{"n_layer": 10, "d_model": 256, "n_head": 2, "n_kv_head": 1, "head_dim": 128, "d_mlp": 768, "vocab_size": 4389, "activation": "squared_relu", "norm": "layernorm", "norm_place": "pre", "norm_eps": 1e-06, "positions": "rope", "rope_base": 10000.0, "rope_fraction": 0.5, "qk_norm": true, "attn_scale": 0.098, "bias": "none", "tie_embeddings": "early", "parallel_block": true, "extras": ["local attention windows", "shifted keys", "a norm on each head", "value embeddings", "hashed n-gram embeddings", "a smear gate", "an embedding shortcut", "learned residual scales", "capped logits"], "init": "uniform", "init_std_qkv": 0.038, "init_std_o": 0.038, "init_std_up": 0.038, "init_std_down": 0.0, "optimizer": "adamw", "lr": 0.00226, "beta1": 0.95, "beta2": 0.98, "weight_decay": 0.13, "lr_head": 0.0201, "grad_clip": 1.0, "warmup_steps": 245, "schedule": "wsd", "decay_fraction": 0.901, "decay_shape": "linear", "final_lr_fraction": 0.0, "batch_tokens": 32768, "seq_len": 384, "doc_mask": true, "train_tokens": 153900000, "steps": 4697, "dataset": "wikipedia_en"}
Each number is 500 + 50 x the weight over the matrix's rms, rounded and kept within 0 to 999. Layers, rows and columns count from 0. Numbers have three digits each.

# layer 2 MLP down (transposed), 768x256, rms 0.0573, rows 182-194, columns 0-255
513485552585540490478474471460543564456559475473535487459520553492475498489420488515441491453434501422448458478471506495445585544568490517595460479488487473519454504617473495516514494501481478519486448444509488510510524498490477456614547499460511411392647452529445452526514490506601556567395590442554551603450518564531565469524524453448430532498466447555517506496538512514601510530474506527439549457454427409455459500509533496592544476497570420413505520542506485516439514531481514498517520414505495513369479345593478527498477524482456594554520594444499514492475440522492547554513486401410505548546500474522398414579485513501595526523443479543546469526532457504582505486545532481526410531455568488516442528479583420529473529486548583514570502516538408483500473451524469
566526539526465522531558522495531515494509469493588525597526523490485507441456587523509511418399554435492433483488552421509578424545462504618459484479504614522508412491507468461492369441550398548598509481523470456429473385545627462541565506494528453521550360494535459488474511581540530572412508527521443498446474431503516578515420505498474586468531462472523505543543524483550470490456407494444566456477550441489578475479501533566474471434491471448497517542519466467437498466517495429410535558546508524472440514554485494578483405588488493418385563407501598442493512542413471503587460497560525460582449623526463503512491476502580506552501564414537401473481497521435543494434517549501524449558508523500500526399553521523522541516563419479499518543473419549465519532497447
477505511510446517527494517400618548449436462496506497623488557441496529512533516550397449482442524442412493536543488484434547415469531476474539509494493558440510487478504489457518408540483425476524531521485475470510484479615523530545541496534556542554535539450479510527495468474549481526476587465464403487505521511451470478472484481569465545532482567589480536520517546521455452406482457409492553450504493520531556562560483526508508408436545513548529447557460551410553485545542449580475466544523536523429576493463458517492441541444456544461501514458450523539405541456492538519573490486438423517480510475473568435440480434554453469549543559491492563533483471475515544413494559458497482479578589422518486504503612418477605528488581516538536524545480521543537364482594468
492433522497553424419480524483403462512594463435510511509492472539486614471476563494466553465416442446510512405553544528532508511584523452464534499573496517527564513577442571591537539484517478533498545622408471402480470559467549478484493442465540496545458438430538550506482503470521480400604505495500483524516495436482444510432508387517547488394490429504512549621494534495536461441493453441576455455420556549464478526469514524570528457414367483537452526456541464513415563490475587509644514491480434530484542426616570494469487506522404566490594516554446532580486479485494557564511400524512582455534515489531507534436485527521513469494539466549534483458452522554436568548493480452561456562496471455449497542584445542456424510547522343521513470485437508518471575507553484
509467507499427463457442395435508567513499529555465563609491477565505502511500505435471517444479498474475436543481444445525458473484540570547549453529502539466467534593510487514554459428544545468479518440455546483510591519590456529449536405515542467519438463469551534516496506485391484495478448560433566477534537428530443460502555506456444553427536498449447531495503537489488481404468554440536483439457552462599517490413531523446573501519498488556480488403541415502460523474518597577498493505485441534501494476540530448482442580578553567486365530515516445503591423464488495603542516502588494592598419471519615502510430533534555533517448518581566530473423518502416529603462505400525475426555571387457506561552520469498512533555528348515539521500531488540485465513498452
473433540503485486532475393440522475452513500486388424496448517486460566525581500489479474567485569424475502503529495515498532489515508456468495499469578513613580459478444532422601499502539526543490491507543450554468436562571459493491560532567521578444524421511529448504528540505571492602438580438411569428484500543504512446499486451521534512552531519509537515581474504491550585447516430490480485461446476509508521493487543541474570569470512488514475601557369525473482518450399507467552543453511458509470507501514502523461479454471552573482524572428490543515421499573555471552448414463491529486428465479548545433563496511501510510528607434563558565511479454509480536443453508484460389501485513434580495525477472535490492536404496505466563567575501421511503496450544501
470500557496485472512477498460434495512567520477457500482511460525413531509508525436483525579438474441535509514462586418518549501475555544451511513490553511497449529523515429536560507509441525449439459428510472602545504601552496492547485497488579552459482513518476468531487461460547432503397505428505554406547435476581461477474503407527508491448529429489496587451494554469589511428510569552439502527552513472495491559470552414463568397572441625528550539627476509561468570433447469396498564497504561569527584547540576356497503499436418484488475521439487608489489501585497452531529485511570599572511577524489525374538488563449496439445566498473519471437494423496509504505547487447435516580507463449515536508540538502474500565530474505467431443413486474438502404527527458
417435540560412532451462513404535531401453443574492556514563503493390484582471491476542559506504453467592407517476528537506490540487572474544509507584580525540504459508540512531439436506498485496379545405505533500530520498490524497501451531521475540476400373499531538588534557519503467478554548549478502497603530567572483527565425428506440606466464537511488487447577519447482600554519523545417569372479411534476547487495503476525463552515572502523527473578420475535510545432537484551484467510505535482486450500435512505523505486462397476469385545512506507459455510464427429506476507535429505593454532569398506460499527528497453471504446485456484406529480394485582505468399488552566499450525508413502528444536566526470483582570523539557494486414426448536582531491590511
509540436433609500447644540488516400547557567512493553486571503539408570481505469514573498547438552513584409476531573547521563510576413420458486490448432449543534572511424480516565513641446477483456519396461588446462554560509397505582438402483442520495512576427450399451533402446482550524638460456577585501525470525486541584504467418623392521539479466520509527526483451431509434481460504484424510398449573496470551419486433486509574474448552547513468464460435507522644548565426512484511516405481559592495558514519483513507604485505573506518525572603476381484580494510470545561476452496501525496460512518436416500450578508577535518477417481436545516390446501485423486514630437510520438592439564516526372553573538488366456414557452529536562438474418518443409612410559512
487475514473436461460477560478505557449550492510507539508481447537502471500574604482422546472504556456559488500395475502472535538425598520430468510527498550488467517637515519565512554496578565548548551536400529494509454615478487577540560505477541513494459493439513493629614539573376475557550549525388514483562536455513448556487455485510625537449522489438491507497460480466445501448460556572476436409436499608567478569443462507422486418384482569506486517499501509512426573521582488490397517501443499583509577482530449479500513560538430541424476528535458474516544507580542503510557545419510507462444495472489491413445407510501500477451424417541451484492566433543500549513505516504509477447454593315540507457490495514460547424518443391468554471513557490567431486398559453
512447432490497481531467501534570468507498528505569553586458447438509507540504524482501524515486555477471607446584404476477483525462533506446396533457526582512543547454515482577559508496470513519493437483507465525430535519542529381435520432485547531528483491417570540487506553596557532517465462589535439501497456630498479420505430492473456558459428538443428533512563518426461500557554467454516492437515508478454493573500526523449428494488414550555489433552436496435421534520566481503448488436530532439455541499464518549540482392539534489403475566518410544513540494472472562504590460450470580537404549508456586441427519491600484479480411463431527641502478384513524493509400523508553404462478612433438549500427512510464505472592470572512550558524559590590548537557396469
544475440584457476445497504515512548496502503492558473491517496541447509484487525517483579371513424524581524551501521551522475538493500474504457556558422462488570491450416552488456517401443500518474508571454578479408484438388500502575459447414433529482430539502511566454505451490438494497511487577559526541495462529483469388491491426525497416543463412494457520515396501478490456488591572511536509512406545637491519673507510486512515498443448443470527583531402536458520433532509641471537490523472533484459542505494542453502536550490550497546522393583473470527528470481626480512435481535520568445516452546479453445510566439464475453491478500550426505517614482535543523512503442405435444475493474519520554497603610539532476546542418519539412505486541478522552452497560463
446594514531517439613444514422533507459523432481444504548551455519524540540488504512520370578504558455524437518414483561563493515472474502417439516598420475566609476536530540491405481513554558478461525433513535387471499610534529380484470392517424549499493532443471533546485580501469455537496445509555455484363522550483445603557422521505522347527471403485445441571497483473550493565423523521513568433463559463424519393575535502432490445546520438521494554582487376465480519588498572463612490500458510478511438460460455521484463556521518505575409573549463558496469647425517432590512532439493538499480491421447500526461532563547520514492472504496550463594442450526496533476632485515539473584574517525567462471560556427553426467509565535570447491626443538521482531507575393
# layer 2 MLP up, 768x256, rms 0.0633, rows 183-195, columns 0-255
533559392478427485512479557484632513482459463428379494576440528547476582561519508466484538530452447532490627547450408485539504531487513441373491493412516455579431524492450525553525529430400417414462468536548418557574475535537504462414489453499466481457440419560511556554461628444511500482551509564474547515506510584539528460408398467404616462540433613376427501508530510466559547534570468486562496541528542552539460533454506436559406525465486481518461509542519484477480510452596488507612491448481472486487502515561435551516458533469507439465541566573547512526555458444495472456523463387404483575482480518476532478496554550566477579394490522568418562499505450513470490521493460423454502511419470422472482525448540466577484478468551554554551481507444506490557490508565486
468440440520447456464453443519408496529488527551482479519551449543522564520508427416508542536558471561587561543494465557483457445458581520540446530491511412608414568518507538510510518454490599484504491521470549520513521488532535527502481572465410444462430510559510539452477572455441482486535437533561608505504466564534437437484484454450601504395495524515492475565556527449484606502558533550515381463496460396470439510415457462518390449485489525496465576512548443528479454495454463472573473409469460521554464545524518542394426533535568464512531515550525455472526464514463510548551560557476519518392498479541587525517495411466598528501498561473478460485538427481536449570478487517598414481461507505467485479518443411535510505411537501562558528491605520431500465473449446
475410563547516508448524595452480423475581505544521534525460477505472520449638545456623505435476535549440525396538578465573461585501426527433449470535548500497540551513433451502506521479392599534467530504506478481508538463493405581479448483440585524421556461538390454411507487560489553503471463501487508465513498428438533549469401520449509418444470441438531503416559511468472521533490483461372506540519470445526565543434514452557445525479539475493425522469421412597538523536507545518481470405462553472470542416494496492441438471579514507534518513586456469545525481587511541528476498624451527510482519524560544549508426515562514493631493562420505556562550559540430524496460545534515495434479521521596476582457410511566424516517427515588492506487491508540513605433484421
507507427478506491478549521517437471482467477490517446459434470458529496446393586538587557427541450453554521440507487529455593434508518533506532508433492539425503499458429418447553474545521522530486415481510524485594432473454543467505483427549534463534455505454500514467530487505557497476487467397518410476408499539564593438464483477591532515474470521642514559512466513411472494551465486534544480589512549543477502545503456527480487526550517509527518540581513448401441426467587563443605551477515532541418425536523516428446569540446596570388529436611467478464533588408520510470526446500458568508440493637432484543439552455538495512582404447494494460525490434371450535444556485418498484517511506536574533503465519506462522571533453513454535442514517528553551548396412552
533499476502480502473409445607544524470520531460488463502401503514511533514532510452524469535528446552488476461527502457514567403476573516486524513507465563412470446547557542396493448501461525477458391525482505504616467547527464486491539437426523499484517577528510483511511546452515532465499478570443486438473469473559500453496403467507490567543554527476511494540434493475491510580445426521558534480490536472450432569511498481499472465513508480540491543538550481413574538445458433550504522529552534516468424466504483530516476504540465444557438447502492522537542477502495464364567508452463476513566534498444579509467523502439529490503481462500505481422514446450485412484480512466495528525547570519391480523358589486562455451557540554496508551510487441581561518508453486
445481557486571559495528407471620401480527435581541547520529531459450516481579477499517514524432490544449495471511537459453539484413449512485474553510501530543523490516566517480474492447492539593503482496523549546479426533505560481462485476591487434511559510499512442409560518477457377525479493507389485524456500554506447533467487463481503518542507493540497443538546464524404458515473482507455450535513462589540492508440472521526536445426513520524429474511424513477607473479513436503448504476469469490548545481575342500478503530480510492562519570506534543483584572513457476573598553625457519585444454419497505487528462431498439513493466515513567493475480524580523448574478519447478579513505575549524614584469520409502477476459544540502510529455459441500498514485421452
496477479416478516443406526528530422479537594482522553492553538436548585482423583484537600606392532472501488525468492521475528495471538454506513457474490590411387438510488476432490509437504451471504467571577466452515518507565483480423581470492562497481517452529486549520420533511519439554489589503404488494533452454545481512486415488600465441473483537458442423446512509401476586550559555530476547437492503611541497433511585482474544504495480435448455455492555434526557497505534481518479498540512512581559532620506498596526520443560570558442531453466503473524542465506445474501519520499479512518510515418538650367427491552489515410490439506512420487479507553523462494422392570555515495454580491536443545545442595487478476455544432525516560485487469413477515456544488466
431537433570478494409467385475417459514466482416502554465511568526552519602649489506533517434578496503529541426569437572517546487466458409493624469442493536412577499593431585566382413465436446459472391521442601530504612517523475532620445552572599425562541534501532464408499498553455412451392456546530592564480530426470416569516515525425557462484552598510352433547541451482434423563433564455502522455600560533494443418458390534621498483567541508524561451514413436426545476437482418542493466417526557559491607542461448482436469565580575436456566436565560498436432572527466426479449540459499475379453465519456564543447482557450486464517488485480575451484463607392488470520453586590590528528544514459591491508503648444452549498456502585457594514485506497514458481519462517
522502470552574509455496505581512463484454481483505578578535500480466414562530599549521491568550502537500466546424471559474430502523456538496507482482499460484464519499435562425527444526404561487423472521493529457517538444512563498532495497501423454558448502491416516421489480604543491469572527575538449489452407440389540536479458522544492492552508497548438510521479571458502485538525444575425564473531570508579525546468462396467465537552444465464510448460436528483531517523543554568477462569523496537580382480526498484479522528519496494531471519460420460446582451488537506515456440550565509471464419435566463581518593449502505546388412440509542500521414519535533503494595528483481537418539530511420432473492475432560470452530412518491510476511576500540540428547534408
469472570513458519463561509496460469423584471535514479458534559549572571398471496487503542553441456547595622465487460495543341570438522460414441482445575548491498493442489551487538581490459536558502552548569602482466546560531396472500451562530493489448491508623417513344406533411418602508545433490510475579506444478563490524481406574458604548493546548549523497543470467548522533509515431583516496551440453522498449564499487479533504513486492427552473557525485457502627392510431484612503423510524424524550500501454456426562556506461481555470491417509446479480395391488583500501415548480506460526444475543587484553453472463455534439570486453536520497578458482503483523495488501513447438562478479507469510487523498571511424493459490521506515524432544554429502439494486541
506462575429496545405506459446500478466458562566580555483562475427489463480525510400522492557534506563539467461605512525516604476427496513514474546432501515455478569435560500577569427469473469531544433473459488609551514537487448552477435520538466366491517560472551480475545543479468526536447534466526492512521452517480511479491556516480531476572476459581481512598513588484447510514521442501547448509538549518455424501528494472541535499483547550476519557485513457514488393468415433451522477490483554451404442571553435472505447497527528523547506487480504437487439469499547534434583460532439496429557601587465518503524476493550569441545502470532538490563377502484509427561416561419596488431475453485456548571523462538549433403493604546516524522561500435421399485472610436
359477505530461491527424493444521508536523540530491593551439480505520581479505476491606516478604602459587475458572485640558508441469424615513436515545488467499514501447514521598515397391471448523499445609498533509487473478594480468515484437454459537558501509534538523429508482549495476566519413560483549422486516541409534515491488499536576534533527464606377474441534436498456402584513514456484541425522492462440480531533452514471433518558532494481506416558458375517596525460576475533488439501545579579573472639486490489441555443533613410495457494504431609385447505438502507491441488452454421519550435475498575526415370544461529473534495437495546509570505453433461457494413457532503488501560459586536474654501550439512549559496451552473531577553467531427511487477440516
464545513562381508588471463422514542483396553421470543564585460515445521582564498409542613427454452563527513510581462481537451471491468509439524462528515490469605447512570532485483347461539552467564526548492569471456549473526471452440543380504456533511456553448483492436528489532541443514531457548517538553489506487486482566500436596434560487482586456576597529528512472500429442530569453451611522549574495491509481551566484542497514479446441463519448477418430527512572513531476499492415380492478519519586554604449410466459488451404503454452557503568590457387509566502531434467579617480559501511503487591538477484436506604424463420445485451541514483576479542478517498492526489537518483448559487498488459586537455460482500509471419547570556475511563483501423503453488468